Weights of a small transformer language model: vocabulary 2048, no biases in attention or MLP.
Each number is 500 + 25 x the weight over its row's rms, rounded and kept within 0 to 999. Layers, rows and columns count from 0. Numbers have three digits each. The size before them is the row's rms in percent of the matrix's.

# layer 15 MLP up, 512x128, rms 0.348, rows 0-213, columns 64-127
090:513471490473511503510475548476500547488491500557511478507460482532464472487461531503527484517505500471481456550498483486449502515492492503515439476511503520502542461514514477469502511505543529
093:512510560493491484512495507493502520479495524514494515531546453497460539509503526501468475506489536497499491506466498500465469463472491485487504503499485487435508550529551509510508519502471444
101:497499482480491488478503491560478503493489505490469479485522484512500484503528501484511427484514493465496522528525522504487483495499474449507539530445508509521489451455466496467480501488486484
106:475495473502500489474534475467491464518457482519504452516500518480477478487545524554515502500489520503557477495526512497548523496541484462496474530510556548509457518516519540479483490518480520
098:487532515495504512541544490503485502488510444474521480501539517503525491469498489520496463548486454466452493478511501518470489488503527460496481518532463466509521496547511470493480504490465494
084:486490488488452529478502504490463462499497506486490533525469476524499492488488510510473495522468496515540492516501460538536455475500511529447499529523469525486477494477474512489536474505519492
114:490493498498487493517511425484551473503494532543477480489541485505526489512505527507491499497479545517494502497471519488464512468503478482490549546496507457514491496482543517483518537506512525
108:499519517446572505450503519500531486472492450492514527462503494500503490505552481528529478493540487497470522518483484517499503530520503499443508522471501475525451471485503514514531533541504484
095:486532486556524497519491513501469486541495486494460506507524492492513474502557491485551489458476546547468468523489475495472557492554495470527472519516523516500454505497500505500481491514476502
103:509499523520471454495488525507505497505537461463498502533517496527534546479540554509528510542522515514498458495507440444500534479463505484474491468505543475471506529473476531448464483531476494
097:511503529513491468469509465494517488521535466527507509479458509495546511495517503506520514441474513514481506431525463467472487468498510532499546510539504484528490518490531487456490514434480499
113:474478511509504469539495517502474486487531514471507478510473473553498507508497490507523535453462528475495497502491535503480508472511505487555530533509524488498530511487469494564514510535519473
104:529437534525516492509490521468502492516507536497481497470532485519489489472480491492493501478478516507505485532486471452527526488526524480471485538508504504494494452546556465482533489520482500
099:489524484501470510454531476487505468479518515536517556523460507524501450513460462498536508500512502502515544480544505531483505498460484522494480495443523464505546505496546418497503495468495503
103:510487453506468493542485456506489478502536497477489489512497524504493501463515518543527490493493479493520533515489518491498483489502512503433520493559482461550504511527514498505515553492492492
095:507488513467481527494497505487491503499552531567495499472499448453543459508465504533530499541484505565514521551502478500491482471483507473477523507504496516507504499464488481473519512521493496
102:477519507502522453529508492520493521500527461535475488493499486448536487509536474493516461477482498504501479512542462486459543480492544480507484525483488483498484490480488493530495460502484533
091:519500540463471539479510486505531500486491519530474492542557520513496500513539499469519486546497454503529497494477505487490515474545529519504518520493494482465470484470509518490530489456536474
097:490549500498492482501478456486520497486545474542526544510465482496477528511521508518492495518468490500509490529501484504532475467517513514506487527498508501555499481512463505513551548491492503
103:516518449489501515532471502536503486512491472504443472486531528474455536522548490498519529525513475487499496517518520529482507515510503507481499479558471486467453476521497468474490500457494556
102:530504480515513512482490492539478518440529495491557462523497501511542478480495510527492483516483448494475487521499508477489487542494473523481500477505506456515470483524476485522509459525538507
099:502465525491486502521507489499474529473443512523502500495506522533499487535507465518458481509490525522506500534466493501506486517507488523496499418454518500545545495520510526490483489506519537
098:501493508491467486532512505512485511513470493499495464537455502528427529498532452485585500506510528517495495480489530511527524475499509477480486488526475472534485533472504465444500513483509454
100:479484490512502535468481509496504520489489453493491529540482496461502473495531537473480505493498483534517538486503517521506492488497500542534532470503469515520523508489477505520534549525530509
084:495476472442515529483511507535477504491504479471509526513496461503482484491509529544486500510485500473497495487504516508506470499494500541563469481464495541541538557486482478461551474493508494
090:518483467474558521492464466538484526538492500493508473483496488473561511457442500482511494476461499549487508513494496506493440490438479505501495529489518496507526508512565498453466500520506483
093:500505461460514472483504507531521482495519532506534508448534534474464461511463484521530466545504500485531506513534503500499470554499552472492522471453476482497480514490543456517480503503508505
099:507511565491525505503491516502499499544535492487507505486488503510502498549473546515501496457517516500510507563497466544514514476483495458455511521462503509504470459516536469448507488485503489
109:485495529493481482559512468515480518466491476526507505515515496473506477507473547509504476473480492518521513507467493522486515482526542466565482485507488492502465538499524474529526514502524501
099:492495541500500474528489479483501485485502508465542511479484528531493537517491509489504491493505497507435480546515501499484476492520523481517510502510475483479488507484516448476544493510546505
095:527499529511493512465492477481511536520455455493468457498493525508506549545517531534490516525507553536527498487501508457547478470513496504506463516492515557492475484467468487481481493477496495
111:535501480457471463534480498525511513524516494477500490506475459493488500466468525534522469502493534500441515496534485507485559501483490527499514509446474455556502489472518500478481532514479547
092:494487490496498498471540497532546513525440518509485497507521493436467500481513490520491472514503530540447463504487479524515466509503472500499488513495510526532496516492511506485471508499462492
094:488486510470501467503513528469501520518512520502510536512501479496516502483540498560503497526483488538531494484473508501550505533507483469499503541518509518493458543461506486493527515505461486
103:501486506543468530520502531508511490505506503501534531472523508503491509496485531486542498514445498551475533511521482498517515529490496503485518466506482448450527456539499507507514498498456487
103:505491488511472503493511498484503518493504525522488464506538503490506473463501522447501496487507498440477519542558522480468523549474547539518501526510479490507533471526475488457508523491502510
083:513446485502505538534508520496488512530545502507458508517463499473523511486484491461519510489489482508494464481511512485492557487526524463488447496545488478459484494486528427538546504495488514
084:478504512476512475505541502505504504454532510485490523507457482524501527530482508472509505473485534525513529511517540513514481414508539525506505517511510511520496507491486514471505500510502514
101:496495500464459481510499552518536506510520515477490512515533486470483485454505519551498494540482496470504478517482538483531524502525482538478532475474491475537503512494491480497525492490520492
095:492507475489521538482488494512517455541511500521515481466517492471468503515502495506494476520514445507488484463498551451508497511521467503534538480455501481493488537484544469528527495475512500
099:525511536516493524479528495526510488520470481535465479485509497477408498466533466459506544501471498551489514487493515498509510453480507514510459524426513509512486491468463463473516498506486516
081:557509535476493493485500481482518554494483526522485496530490533537492504517474503493533532489486507497468467453517510476538467505495521508470492511502507520526518533493519475542479473502499505
093:492511474498519523495473495540438512524517488481500474498489524527555534493481504511483473499509494475518463481506560508495503493504457485541516479492536498491484543483575453562523497488524485
114:458491482498536504512436485511465468484536461436497464506482491513536508472532460491485492473532542489506502485553530471507449527453513527514495545501498534527523545493549505511473503517504497
110:486437489510515507499498487485471485480545493536442542505516507542464512541516516484479524442511542504508523555518463492483471504514480468476530492503492510523438515469475477495520510510529498
095:471550524486518489480476485513515521463493463491482536502474508528502484538512495507530512547498518526477481519466497496480487491520447475487505495500522558496522503507492451501533486519529475
104:517500516513499472491506528524495523477492484547520501509520524583472531487502546503475513569520463500523500538501514463508483500522516492487528525519503490486521526536462498484465514455482435
086:468458543504474475514539495517498551527500491481505517506506496520498546525520563454537561517496476453504504523497484484500492478530493498518480496503478499494484488501488447503480498488466528
102:515547460479517521499508450517526455497515469487484522507498523480494502496508540488515487545470506475507492479481542544473492512545497503519527512562484458467530500530512517508540527491481477
103:488446519499445475490496499494526540478528520492494482530530517533498480500528552471556459482474494489536510494483505511514525515541485508544541511448520476492480480497508488533525443504497503
090:493446519544493453518514477497508471478537498494497479520479464484497503506503491464511482497537476471493475508521550507518460498481487528496518528483545536551492492499541534472470499481473513
094:504462501493461507514468525464489536510487442503450487514469507501555508525523503469500515515550525497492491495536482516477505483489511465488447488459481519532525495511486499512545506473503524
100:529469457520498490517499455527507487531503499482492463579525455520492519482487519544474507516499480479474517532491513495486514501450492494482477547494458449460554497473502491500522525475519495
102:487495510485540506491489483474507522533474465489502540491505523449520548471512519512540427514504493498521495507518464476494545562472516502522511483502528496508490527517496506462531494514535533
096:493505500493516497465535521520474526459514521536533504481532529494488464546499474476575509509468461507484469493515526502520472547509533515497466501450499518534485483499488501517539525487461493
102:526475491471532459540522467493497487497529476464476523486524522499488457496484557550501494454488494502472470536493484468483466504518509493506431522503537511491540482497521523529518507511505568
091:504494513485515503477510472509512506495468489499504542494513527503485503520521504493516520516553494503476502526509538515517442492526454481501497509485520525549499478457456470496489522534513526
100:502487481485501447494534481471494487499465500477497536519538505524498498486519515502523500486490524494495506520450496514491493498516504512535490492505500513525494503493497484495520504526533524
109:512482529505516467491531496483525498477482493484481538512501515497488519504515510507535505464490489486563483527489508491519518511513457552496452542492496494497535477516457514505532555498528500
110:461521472515469457479489533513472469505461480497495512489508497542507486502478526490501466506504523518474455499494472475523515482503518578459533461540494512556506527511528503454520508526490526
108:486492541497497496447496533514505493530493496512468548479512509517485488501507497500521480499514520472466497495525547474507468489543448496500550474501498518512506522447543478484496567509487504
110:499503510545459490454497521502494522512511530495515495532466514547480512547478539502503495502524528490468448502497480479498510485477518518465512518481488466492513471483485521518480560528516499
104:543516472537519491551484490476452524492528519512502493483482547489477472464559475517524465524504487536470501527496485503547476498494486524496480507513526460501508503506492519461469506556498493
104:484468481526492491498520506495518498528470424458541548504497516521486446474497486518478518505542457526514481510472508532511495504507453498521511522465492558500529506501492484490497500499463512
107:516497516464506514494509482496489526544500513466481514528469527486521492514494508497515526499484505446474503507492498508462477460517529476528502510486517517514495525507500557466446449502478577
096:487475557523484509487515512463456513492476499544549506512460466465485502530467493495488519501487498526509528511510458537537485470478502551464492563464498477502488460497500516494517501506493537
102:463503490519560546477525522512516497490549500533490474483447482513505449519480502521509499484511553470471514520519518511517490520498549480499532535491488484457501491540489517499490488510496486
097:460547480522523507500454511521515536520494474517476518575531493527449503476491539492505509530518506466461534476532504493497508506492448480522485496490490507494455485518500483478484452443466490
104:489511489479480455515488537494519506509478506523501494525471481495497508489499506474524514482502504502510503542544549522451492487492542527478492485496507462484519502529457507533515559505504525
098:468511524504534512498489536516493472503494512446504478528469540495504490483454500532516479468509513519486526446484489501530511499480486548504513525519512497531471499517535449463504507447539491
094:484470533488464500491535503469526475467498548514517514488550501487538508496504522489537510489505520487494515493497446493482453482516534545476560491489497528524540494522448525472535500504515455
104:506494485487474489515497486481492515497488527528497469465508544488520531507494541540505484458476483526502489512527494463492543523417497509515447546492532491500517516491516489479528506524507497
104:491497514513475509477455533443547499521505520467490494487495479536481479504523523500533556550481543519468503511508515473483459518477526491504502500497504527513485544530490453507547507492457509
096:534456481528469481496541503501516489535517509483505500513522508484481527506502465499510465537520509518513513472518503498513490464488465445506468499512526528501472537551526476504534496460531501
109:534551473480503483479495468508558449542491502456509523500424519508473476474513472520511458520492483513523473545461550458495491475485510499492517499500546476515531499497490516480513489514476501
102:544476503510495524501499499496534488451534455493467508532522484503554470480471526484528507518502474531477505475506521515508507487478530510501452480481540567497551464526470464520505537483494493
108:520465486538478479498538548492480468443498492482454515490495526499491498467488528522481502554503490463550487484513500467526500521530483468488523508476495489493527509528510468522470516483522474
092:471523469474491526500510501519479485498519497490482511526499528554475536521517451513520532497482464522514487499479512484534505511507481509529485503464473486492458527503530500523500478475508510
089:547524505523485496518508525526510475529440474485497489500516474493507510502539512507483531536458513480524482505565514520507520480487513527476494435481554539490507477487527538516454525468499552
118:488549520499484521540474446511504510515458537512478508526485455529471497451512536495483495529525520531500538497520541533475501487517506491513470534506511531474525490481524492476472484478549523
097:487498468474502501547500564548536468494471513508481468499489462501476531518527495454547534502480489488488485505504520509528511501520489484509505487467488458527463545494504516483476476528499477
108:529522527469540454493486513488485533490511493512509472546486484487502482540482546515478532541514476528501445502518566531519480519542520556490497489492481507528524491518511538536502450484493546
100:512517504513462508506491530534490536481461465481540490527479477502529516492483442495488496521490493531495504494526527525464538481520484511500459510469465530504492511513506512521521450477521479
102:481493514483501467478479528497516483483506501519513515505548490483479520487494506500544464492474520495461426493507529500502501506476490503474509529539522525496534494458506480513475519481508539
096:514486520497477502472466549515507515461519548510513492469525482504493530489488456500510551497537515510463486515540521516452494474509485523487510501435499545464470480531504481470512491529490494
091:474513481502498500524487454553485511490492513517477469499529515535515520502505519511503490474507488505493482515489469465520478522493510475482545491528487473505486493574474437515466502549528512
107:505498551506520537525544497498464487512498520537518514531448485515516502476506538523489511492489490505483506462491501472475506546459515528477512553461494513533514485519501531488527503566507473
078:497511494511523495473502524454428526473476531526502480483540535502479494500467525518526443502508519476517515503500464493483497463530551518471528504512508472520522492492543504502545504489509503
106:490486520486505550507518493486502513497466517437526500493485483499543493518496472470526474545518515484517497489495555527508519495517500475508547477484449494502470515514504485466511509466469487
100:477483522541479531530539497504509513514520446480505509430485483454501512531531478509546491492495520492507505495500483491443499481530511475509518540454524486491539479516512482474498544490499503
107:490523522452488489526525474486507485521481495495531507499559512479487535502451464485526446517495495532534485501459582476476460473474525500518531527503494520506479503477487526531491469497485524
103:488471515491455526486524499479503543544446495523521480524494501566518493474516493476509530505456495504497443560493517532442477495488486497478510485496508474546513462485519484482492527495505534
091:475444488566458509486512447504546496509526550519521499526479505512494488496479504519525497507510480484478534478475491477524503486511498506533490525486500458497483443504477467515501485482535537
100:501511495478472529526512483505535478509489451522460478502536502482476452523522510456501519513511532559506509483497517502517513500462522541505534502515519469499487501468529450480470533517543534
095:506445501508506499499507457492480529546488508496517522521518486490489504503479486490503497580522463509515497512507495479436503510459472518528517535467504513492491424448487497455503453482509495
101:485543540484480451525504499478509514499503497520501533539507490474448470515510485499501504462491517522455487537506490510533505482465495496489484542490500493499512528534491525516514488517453528
103:541581528507474490484464532509463530531526511446532494484421458510482520504488507559477474490519478516484505500486517479473500469488501499491456522505516479501503489468459507532554510531517538
100:477528526537477444493510526528523507525487480451519505521490459491479499509485495487546487503515482519509530538548493504523549510501498533496540452484518469453465485506465520466523492533523503
099:468503520514481444479511468512472480440492529534477506482527481534485492515497530547501479525523505480523558515505506481499513485504505465517508503476538508457526502487500509491503480501470481
104:476485491488448477533495487497539519484515511486509519497474497497463488512497472524480480520526512501507466545475483473515463462492528504466506508524485461491466531510516492495501520493468498
096:485503485471517499456537523469463500509540516465478492515474505496469538454493511448494491481476515486516463501562500483535441535503569507529523493496479488438526485496459496457506521506534521
096:511491504443454488494485450472545518486511491514534525490549480488504506487501534513492523480487484478480487562512481501491495497507518507508505493493497491484539477544490530461486461521477509
110:465512516536506475504508472540486492527492446516501558491511503444547532497556506499534491513461519484474505496472506478531489504514472527506534485493496477552502481504484534551498513503476471
095:543544529546491515490487471501501475518495495477476491471497527527499518501517467484512491469520500497511491480556488458507556517504511524525552525506518525477500487548520520513531506511497466
097:495519514511508507507525497482497476466567507507461486476481519529501464461514490553500526514490517510496463549480512502487538520494506500553476464477511513505519532481567500496483521496534511
097:505576512492442491506501538509500460482488544503511517469498531481500473485519507501546476484516502511509466484505510506530518499488522498515508540461445522496525457522532532476468520548503474
091:479516524524461483452523513501514508532484499527519500535503538530483488534505492502547478497475457523443518529497540511476539441486487477498457501518490504449523556471524497531517504529527495
105:491501506516535508488496496451468485531510516529495487497541462485544486500485456496518479535489487507503511510532501489562518468525469561492510517486527509543504508517503534482476455472475504
111:468488519484503475455495475508483447510533527498514517512576551474516505448486519501499489507457453537530517510515502483510497467534476447492506486508538510525504483486500516519495505486516506
102:508526514512536494494519492527545443483526537497487494487507492499520476525526554503524528470503502484521491557501487495501526565518500505449494503478493457497500525501497544529492479488491521
092:517508507496561485520505481514507545557524498495520496485533499472489525504481568485469502506484518490508479551494516485452516482514517469493517447508473511502505519477493493539524504502505550
094:449498488492461524453533507474496519537466472467507500492506498496498515510483588469535539533510517505526491513490480496503543541518507497491491493427519485479448482475494498448449484481540475
099:484537538522481457494523495454514489451493496531505467465503527490505489485515486534491531513475519461520521468508510475463505498501447482493588477501509467483535455498506499500478512506488532
108:454464544521490480468516487513508528472484516474528485516469520536479480485528499506529504473476523496508517533494458496483515525502494495511500467537530499530489478500451481496520479469513477
102:534478456477472510492495478477555472530516496464546456499493512496474481467505470521494487469509505505483492499478527499526478469496534498485466497504496480514528460488508521471499522483440525
109:459468477508495522467525504557542474492475514484471507521490552463510470524507504477473516491452476501495496533513497469503516552472482436559522461472464479496522490511482490495548521492508519
106:527442512485498494499547498446460524530534503514530534498535519504470470490576510527535493442473489526509514488514522532511491483484466525471509481482488518485496502536487538528490476478457479
102:529479520496461486470449498547474496548506491510504475503514521527534495496511572521508505476508499519508522527464527512469466465477504498506476504505513504540483491456509499463508534498493513
097:504502519479516494475521513482479514508503477525503478532524452513523521504521479495488507424482503494480495555478529493502518472443482560524488518511524502546501537532496527506521504502492540
097:501489506504518503490480499514530489568473515517519536524564510493454497470478517507500495564509491504478543472525538485486495495515509484484501499502508453501470505503479487516533534536526522
096:503512483513476516457486511487503508502513547451525473490500503514485522502446479474526444505456522467523535502522467495534511499496553499485518490492490491526504470500530439512469481489492505
096:536500525502492466514519485448507522519546513518523532493522479454491483499470497504514462474472498547494495486509454492488482494509518541501512508530527453486507477532486506480517551471486523
106:518452504478534483500553462515438527505517491496514506482512489455478533482506490553494491532511487515519472530485492484464454507521516487493546508492508542467511444532513505484505480532433485
102:475520499505488546480518470451474492469517531537536470496505515443486473508513536498503493516516520490500489493483522480488480512534498501488497528497474515502500540506525465484507493496520516
106:509495538484507527488484508547553503488481453484508490500508486528486496455534493510499507498504530454446508443527494512530534515461497440505437499470481506519512494506504459466517539472500509
107:485511544524449484522479523475502450540510517544515491526498565494465471496479506527523484510482516502522503515462506471518526500461498490532509471538476527445531553539489528493509509483514480
093:477532484481502496480499508466457507498509458484472471481517517501519470522536503512497494482519536499483495526482558494528491493514512513476469516510503487515557553511482439520520456491484476
100:537493547534477543485471468517473491466515508492494485487509513498520501477519509458509513521494531451473494549513498518420506476463487561524479529490488486488463512486544512499500494475511418
098:512467542520531540502512483497518475520507494510499505493532487507523477432517482536537494437516498509435489472454485484475518527475503459474517485506483527499514465499486501483515489512431495
101:511489506494430450525502527504520526513531535499484533508511464464549504495471535514557449477481471525478440471507542488482556494517480502492517460514487514523471478470470491522475501518478464
097:499486502518512527484509545490481506476515530452490512505492482474457478530496502532505518465500476540482509531496482500493517547517480525522553458529475473495502499496519541485481553523454455
090:485508540498532502487493497530498554512448510500445494523484484510497461499541519496512503498459433517519526527450506513490486498499487489534505480500422556527507487494512508541463521520507494
089:525512500527542555507456455471478477565496492521509503493477453507497496522505523460509503504516463560514537542475488518497480479515523482493472474458522519479491499502434504501486504531532501
101:507480517491497594504478514489502466538490502516483477545542487478512512496494497512495520534495496512492440493485528493478499491489540539489483521454529488525496495557482472523452538477537483
111:514480560532509507455480464484518505517545493516503520517488493505508521515556471508493509518450550493498556479529493494483501482511544501476541482495506466467519515517502480520482533511480417
092:475501487473531504540482533511543507521501496547499441480529499486525545480509490509537524517476450515471485462507518495516521455512492481523503521538464504479497500528510484501443481531464514
105:538536503486449482497514458509534484499500508504477513491503511547518503471511498493501527536461465513474527488512471494463501471495526488512484527540547551464529507477501496419473498470487510
107:501472452504483495484488480544497466495484532528504478476461526525507453543505538512521428500504471473469523455536511511494535491477535458493508507490453501520461462503464450501575468509535517
111:501522507480496469465530452476520536489542479501507482548483478434478553463483470519499482476522514503494550431501499490493493485504515510514479522521479484451504474483478507487485523507527500
097:497551486533496522492474507488521527503489491563478515553504504535505476542501517505529459487477525500531477521541535503496524519488519534456515502493511504477506542484480456508506468457506507
106:509483444456488449537481518455508492500488511495499518490527530459495510546527488520560531508466508531492550478545520505486517448462466552498486496477495478511544555473494474494528481514509473
103:487479535492479469508499472507513444497502545471505505501476481548511496524485533488473527460495510523514505555470511506480507501516471478474474566535537462519430500499504523508563506509500477
103:463468453503481499494474486485492524564495464530493538542537509538519510515544441505477528504498519513512504494465517488486534492541507505518485545512524470486500498520513465499506541506482493
089:457524555530489493477532485483518474479492542474568507475502499467480521478512505496510517466525524498523484488496502453498494520483483490510513434516511502531452485511524495490490567504483462
104:471477491495532507508516514454535501517537561505465525527469507519517498494477519491516544484432490484493466500525518467512523495474511499517534512460484505506500537515516524451564474496498523
090:501505516470523503538457508503532548502533458523484537525501512473496508521530458484491473521483508497500477476508501464491500505444463457479478495481482507513547453524464497503494522501531545
105:427490495503482471537468522500556474497514493480512478514548461508509438529510475534470500485494519517503504505522478473485519498449525496498522480440509492499497485493480509498472553532536517
116:518451494514516542464512490505467533496508532515535452538468482526506521511518515512522461510495488505531505514511539487482507545489464505527535503458516526519489539458535479516451488509518486
090:514511499499501491475511517463476501534509478491525486494541521456516513510490533493504506525492504537489498483540530491477510488495552557496521484477544464486529526491499513474480477509505473
095:548456503570490498510514471522560453488512493454507491536501527554496509525477479486529488489465543490495475517507513486480498522487463533488512486480472491430543514513490524478553506455513489
106:481493536519442509491470489489486490536472469482515541507471503507508520482492523438478467517499499505492493493505445496515561474467523486501490518540501499500515564524534460484502488503463454
111:513462506505556474514485501486496488466531482506529443505497491492480487529474523515503488492523474512473498538502494493466493485510537511513513465530454492551459482516497491504459458503503527
101:504511540495505511489481483466473544478482457536489458527485484457481523491502505507499488487528545462508546455486506489471551512507473514520507480502523474484522485499519494523442508514480488
101:521464504519481468502501508486511511530481504485523523492489490460520518479511494474506487536472510498494492520502509486476500512489477528466536521550510493477523434529506509527493523485465542
102:487531510466509464529470469459499499491492480501493573498535525522543500461509492543522485540491490473479433500509476524480475466470517435454489513462515525513502504481518542481533524535515507
119:477491506524505511466490493506534513468518513485485537495494500485510440436514498475528498484486503500536504508535534468503550496452479470469502477477491552468560489485522478520524503501482469
103:516482534501498488487498529460496456483496486552502502528533503530513478499548510500486459455460485507506488521468503470495504503541550490499524473489503477482495505533522512520520466486515541
088:511535518509504518427542512460543580501544462498493508483521506529527467448499489506485522528501507481469499502505500522510536476487502516453522518501517486489513492457486484502544528486491512
094:533464455488482505491516490501515537525505488514513495504433456513501450506488521524502515507497489507513519502544577524541472485532495499481512487495474525490479464501493519475469479532495484
092:478480509516452508513507520483477493507490527471513525487504491462480495456482506516483525512507543462540533541517521513485493482521469488437497474490441480518496465519502518480519502528501522
097:502495525510485470476491523504487527481481527505528484552482477512537495489516542457502478461473548499531532520501480520477491504511505459500506494463478509498475496513493499504501499464475522
092:489512455547500453497512535476486476476487467474558508516511508490477537483470468490462528490482521547460517471500508530494498504487510478498501538499515475496493530489487480503459503514520465
103:461572494528522518485484492509468500502558501442515506506520519473474499447530462516521518495496536474525511528456478499502530483503475495527513468512504483485552501438480523498465491517522513
107:514510481491510497517526482493536515481481461478525499525455476492473546484529492510480456491461496506475456481499535504480512503534455497494516512485507436520500475511504548501502520452534497
106:489521477507491486527508482466497509500504445520517488485526473560504533464526466509506489522483506523488484537433501468510517463501497515531513479505521526529519497531500467517466505525474512
094:563508492447541470509526493491540463469468494537493458501508480537535509509503516484528491497494488472497510457518510491507459525541501494477505513511498495471521485535550488548515481518458516
112:474540484546494487467462526547501485507549492510494477492517498498550522507484461521511530534544474535515537528480549497484476538496503544508510485491500450486528500491479463532493563468524507
106:488520475543492521522459457520489533499503497519494479522441528518477470505513542509526518492492532523480491513526498486507487475529498482506543485536521512464480474510503532499529491487455539
099:550484547534467452519482475489499530518526521483528512506478489526493505501491515522443452541517480487510496468500502476504472486496525457430455479508518455445499466477503466492502522521486498
105:525507528493512495513506468512510480514526433523468490487505493471509516514543489529501502454510545526471515473502520511447476512464467510468515524496514493468472525526522487479488509529532496
082:549509500491524511475469524513485526520520486499507459533518489506526498487488566491518519494532506518482452542476488531527541506488486517470492502489504477469479565471471518509513488518525534
114:534494493521515499526505527438510499493490498510472515551494487507500473455499437493511468474500503533477502519523507476487494502496465522472543480524543539496507471524518505488506522534484527
107:506537503540520516474549542511482488455526508466500501485502495540491468552480479501446469466512515497514518492472498464489516454498504472501515451475508465557497501517519486493499523485491517
100:516476515498462448522470494506470539522502443479451529496483500500525507481521476547512502521509518555491525527461506451499507555460507482481469477508481528522479477493508511513485531517489545
104:525540480447509510499455510499499502492520506527488503495553488502483508495568498513533483522470491476474484521495508457501494502455456480485499516510515497474483550479519467502534460495525542
101:496492490510522534499506519478526535479504514486498488495453490519517479493525503498537497492465490525486524470527523474552516475494512446472496523455494519499511508557483548534480499521492495
101:555451484506484476515491477459511507470538527523493529527464510516470517560506509469500531499483489518487544529497484486464455503493521542500499538514487488485475554500454484472504556489521505
104:530503491471477471498504507494536489541484492466459495504495506507540489478513496510464525530511502504522531524472549498486490502513510538505527468491502462484488474474520505471511568502544527
098:519484499521505473493516467516449486470479461511517486488463495477495498542531516493463511464490484495502498498524525519448549468452499470521517538498531510506528498506487490478497563490531498
109:502506512503464508514494503517519471466518472507538493495522549547517481489516517459471487462514483523504481487545479516484459528464522511481500435490528500521483525452502498465494494496564530
096:472456544486481499479503545480450492488504476463517552513532478494472492466539495465503511492528501481534508475500507476505519490492487499498522512507510502494499511517485507489505517490539493
104:472479527515490483543522502486489478510534501563461472496543503492479493519541575486505475486533540475534490490494520465461495535485490524517449506489486542513530521474477474494499480467519480
093:552552459550520541482506454486455505488529465507527487521470492527483501529471485512494519490479462528517471476509526478484515502506476537516522486471505526432540520512503477513534530496495530
090:524462438535527466491522516496538499459505498509514484536538474492473495463494501492486484525508512508481494465474509479486476543496527507489497491512517494488516505500519530508501442533479511
109:474521502522492543492518474515521464485504547475494473516493546537507477508499517510498486534485499471485489481465544515492492517493520513458454464496497465510478504485512498481569495511519486
100:514469518529495475481490470525517559463522459498462511517491539559484483490481502453538485507508535496522533503470505521508436461504476516469515484500501509502536521501534455496471521521511511
090:522508496453528442481531499510499526495477503502453484489495514504508475470518520484461491552513464494485518503514534524526470486466486474496530505469516486468519518436533500493529489507503526
096:467511521495532456477498522484471510510529511517478517491553494486574516548501497435489497486488506531473499468502475524489508529478458523493563458482508465485469547486489533513503523524513516
099:506498539466479469474513508502526499493492532481492475518516494459481494535524496533519496532539514493502560484492588536517472506484528478519501493476504486497466512483472484469510495523439516
109:503491457476506513483519468490494476508512511585488531486525491501488468510534533506474501506476546514489489500516540464448473549480515453508486509528454517529478482498525497490476486527502496
093:485511487500456516521513520466524520471495471517462485511511487493494479523516523494520507479467528472513537487537542536479499437477518485523481485516502493524500512479534492504536505515475465
093:480480505526506546530482521498509514500557491487461503497505526507538536473478517526525507517527487501437475475515468454497509557517520512514508528497506452512465511486531510470467466469464518
097:477506493474495484544499470486546453481531544467473520494464456468456487529475541520504535525495535506504514488491515480527518516523522520482485511520476521498488520520531459482503494526492484
095:492511483543515507492453525511510470481491485493451517535520487532455473492486514518485481478456521500485523493499557484489548500457480479479478523484487560487535503526485495451535511480507538
123:503481532472512522513461475480490499492527442550518505468495517470512524493497520512496466489432534485534510509479514482508501521412512454524479487493526495486490512438506490495522502525515516
092:502505524522494490519484539481544541476540499491484538484494517526504477495500499498471513474546518469575497506494497468513498484488511444459518485509480525474494528516530475465445545534504497
109:513457510520569480521548484470524483525507519535469510515488463476523543495495514514498483531470479478458483511514499473475498509503522475483482521509492486487480435523502454468505465523501525
105:441499495453478454528551489459502480530506501483529522534460489485489510451496519432515485513473526508528508483504524497500482480482480490506517476569460510482528494507509482472499520487548470
117:541459502483521469515454520494515549502506503482546493481544513500492479503521554481507459516513487547501470505485469489547511526480494488520490515499503542493496517503473497454486470554506515
098:526537562491497475479510484503518482513508513503481505529505499491433522459503534456521472518477537526466507512519520492527496504481469482478473481458500495537501481494512566459465514485462515
106:511500502473516496474552523526504459515468446501477479456521496501524506507517512514492482482555509481505436572478512526490529520525544515545513472483482481545494511469522484485495503520527529
096:513520488479510557498505497498512486507489491493519541488526530496469527481495466489505505507510515533489530447475534483460488495479532497497534506499529569512515474475519460500462487520514496
104:532542506532491505488508534524473533534461475482509522485499512493480459459498514511497480526479475529500446511501515500528469469495523526536496487484488529538517502491449481491471488509527519
097:533474514479535523517464458526470498531491507503455508524501503476507446526544529517565515451509517506469486500495508508467498525487482510472494510498477495484466513482513496492508500545472513
086:547540514491489443530494476485517480466483499493496502470500495447499470503472502551509472495493485504515485533511504470493457488466465527517503501526462520539506520507513489498565506519554482
092:512520521481474474507489500517553513539483489488540469441496457456505474499518516489506495533487508491503542510525459511509488529489435482466499507483513462520521477541477493475501487504472461
081:463470488484551496505491515497480497490470481509528463524505512518526462568490510475506538515524516534482526500490502457473488516520476471515518480533542513535515500495447491542474486477516514
114:480563492513501495511488483475501477495520451486493494502483517488514452514487485491502473516505514546473492478480525490522513482450492516503493540494478498483514544527461507530478527498503470
094:475525546506480520469531491553501528494557479514512516478485546515524491453483501450533530473483522514463508501520466500506505497518490481470547493505519464550540507527485520537464453495486479
099:467477508515489531526462489454483501514534495488484529504502491492484487507503526530492471508516492527489516543493505522537513493489519510457519539523516491469501537490489514498482551501475521
094:481465565464521500493526476548491492446526501488510534478542493484523517505475530481487468467490500484527502485528489443480502523520513458504490532514523508492446520512506494507518535466530471
096:506490502527457504506474505510481528507533493464549543554509493505481506479483470513513508525473488499460506455527490479491468453496525456492482499488507522490548507504518538473505510520506522
088:499503495466507490509519517510548512513520502484527503500447537503484537500505499532499487481502555543499526486490478484494500508498491500516499486480477500466500486467514520491523479511562516
105:489499517524475512487518479462510532485533462498490469488513523488463461463524493530488493531499514506497501540481538509522495564488496510485502487502521504504543550464445465488513464532516509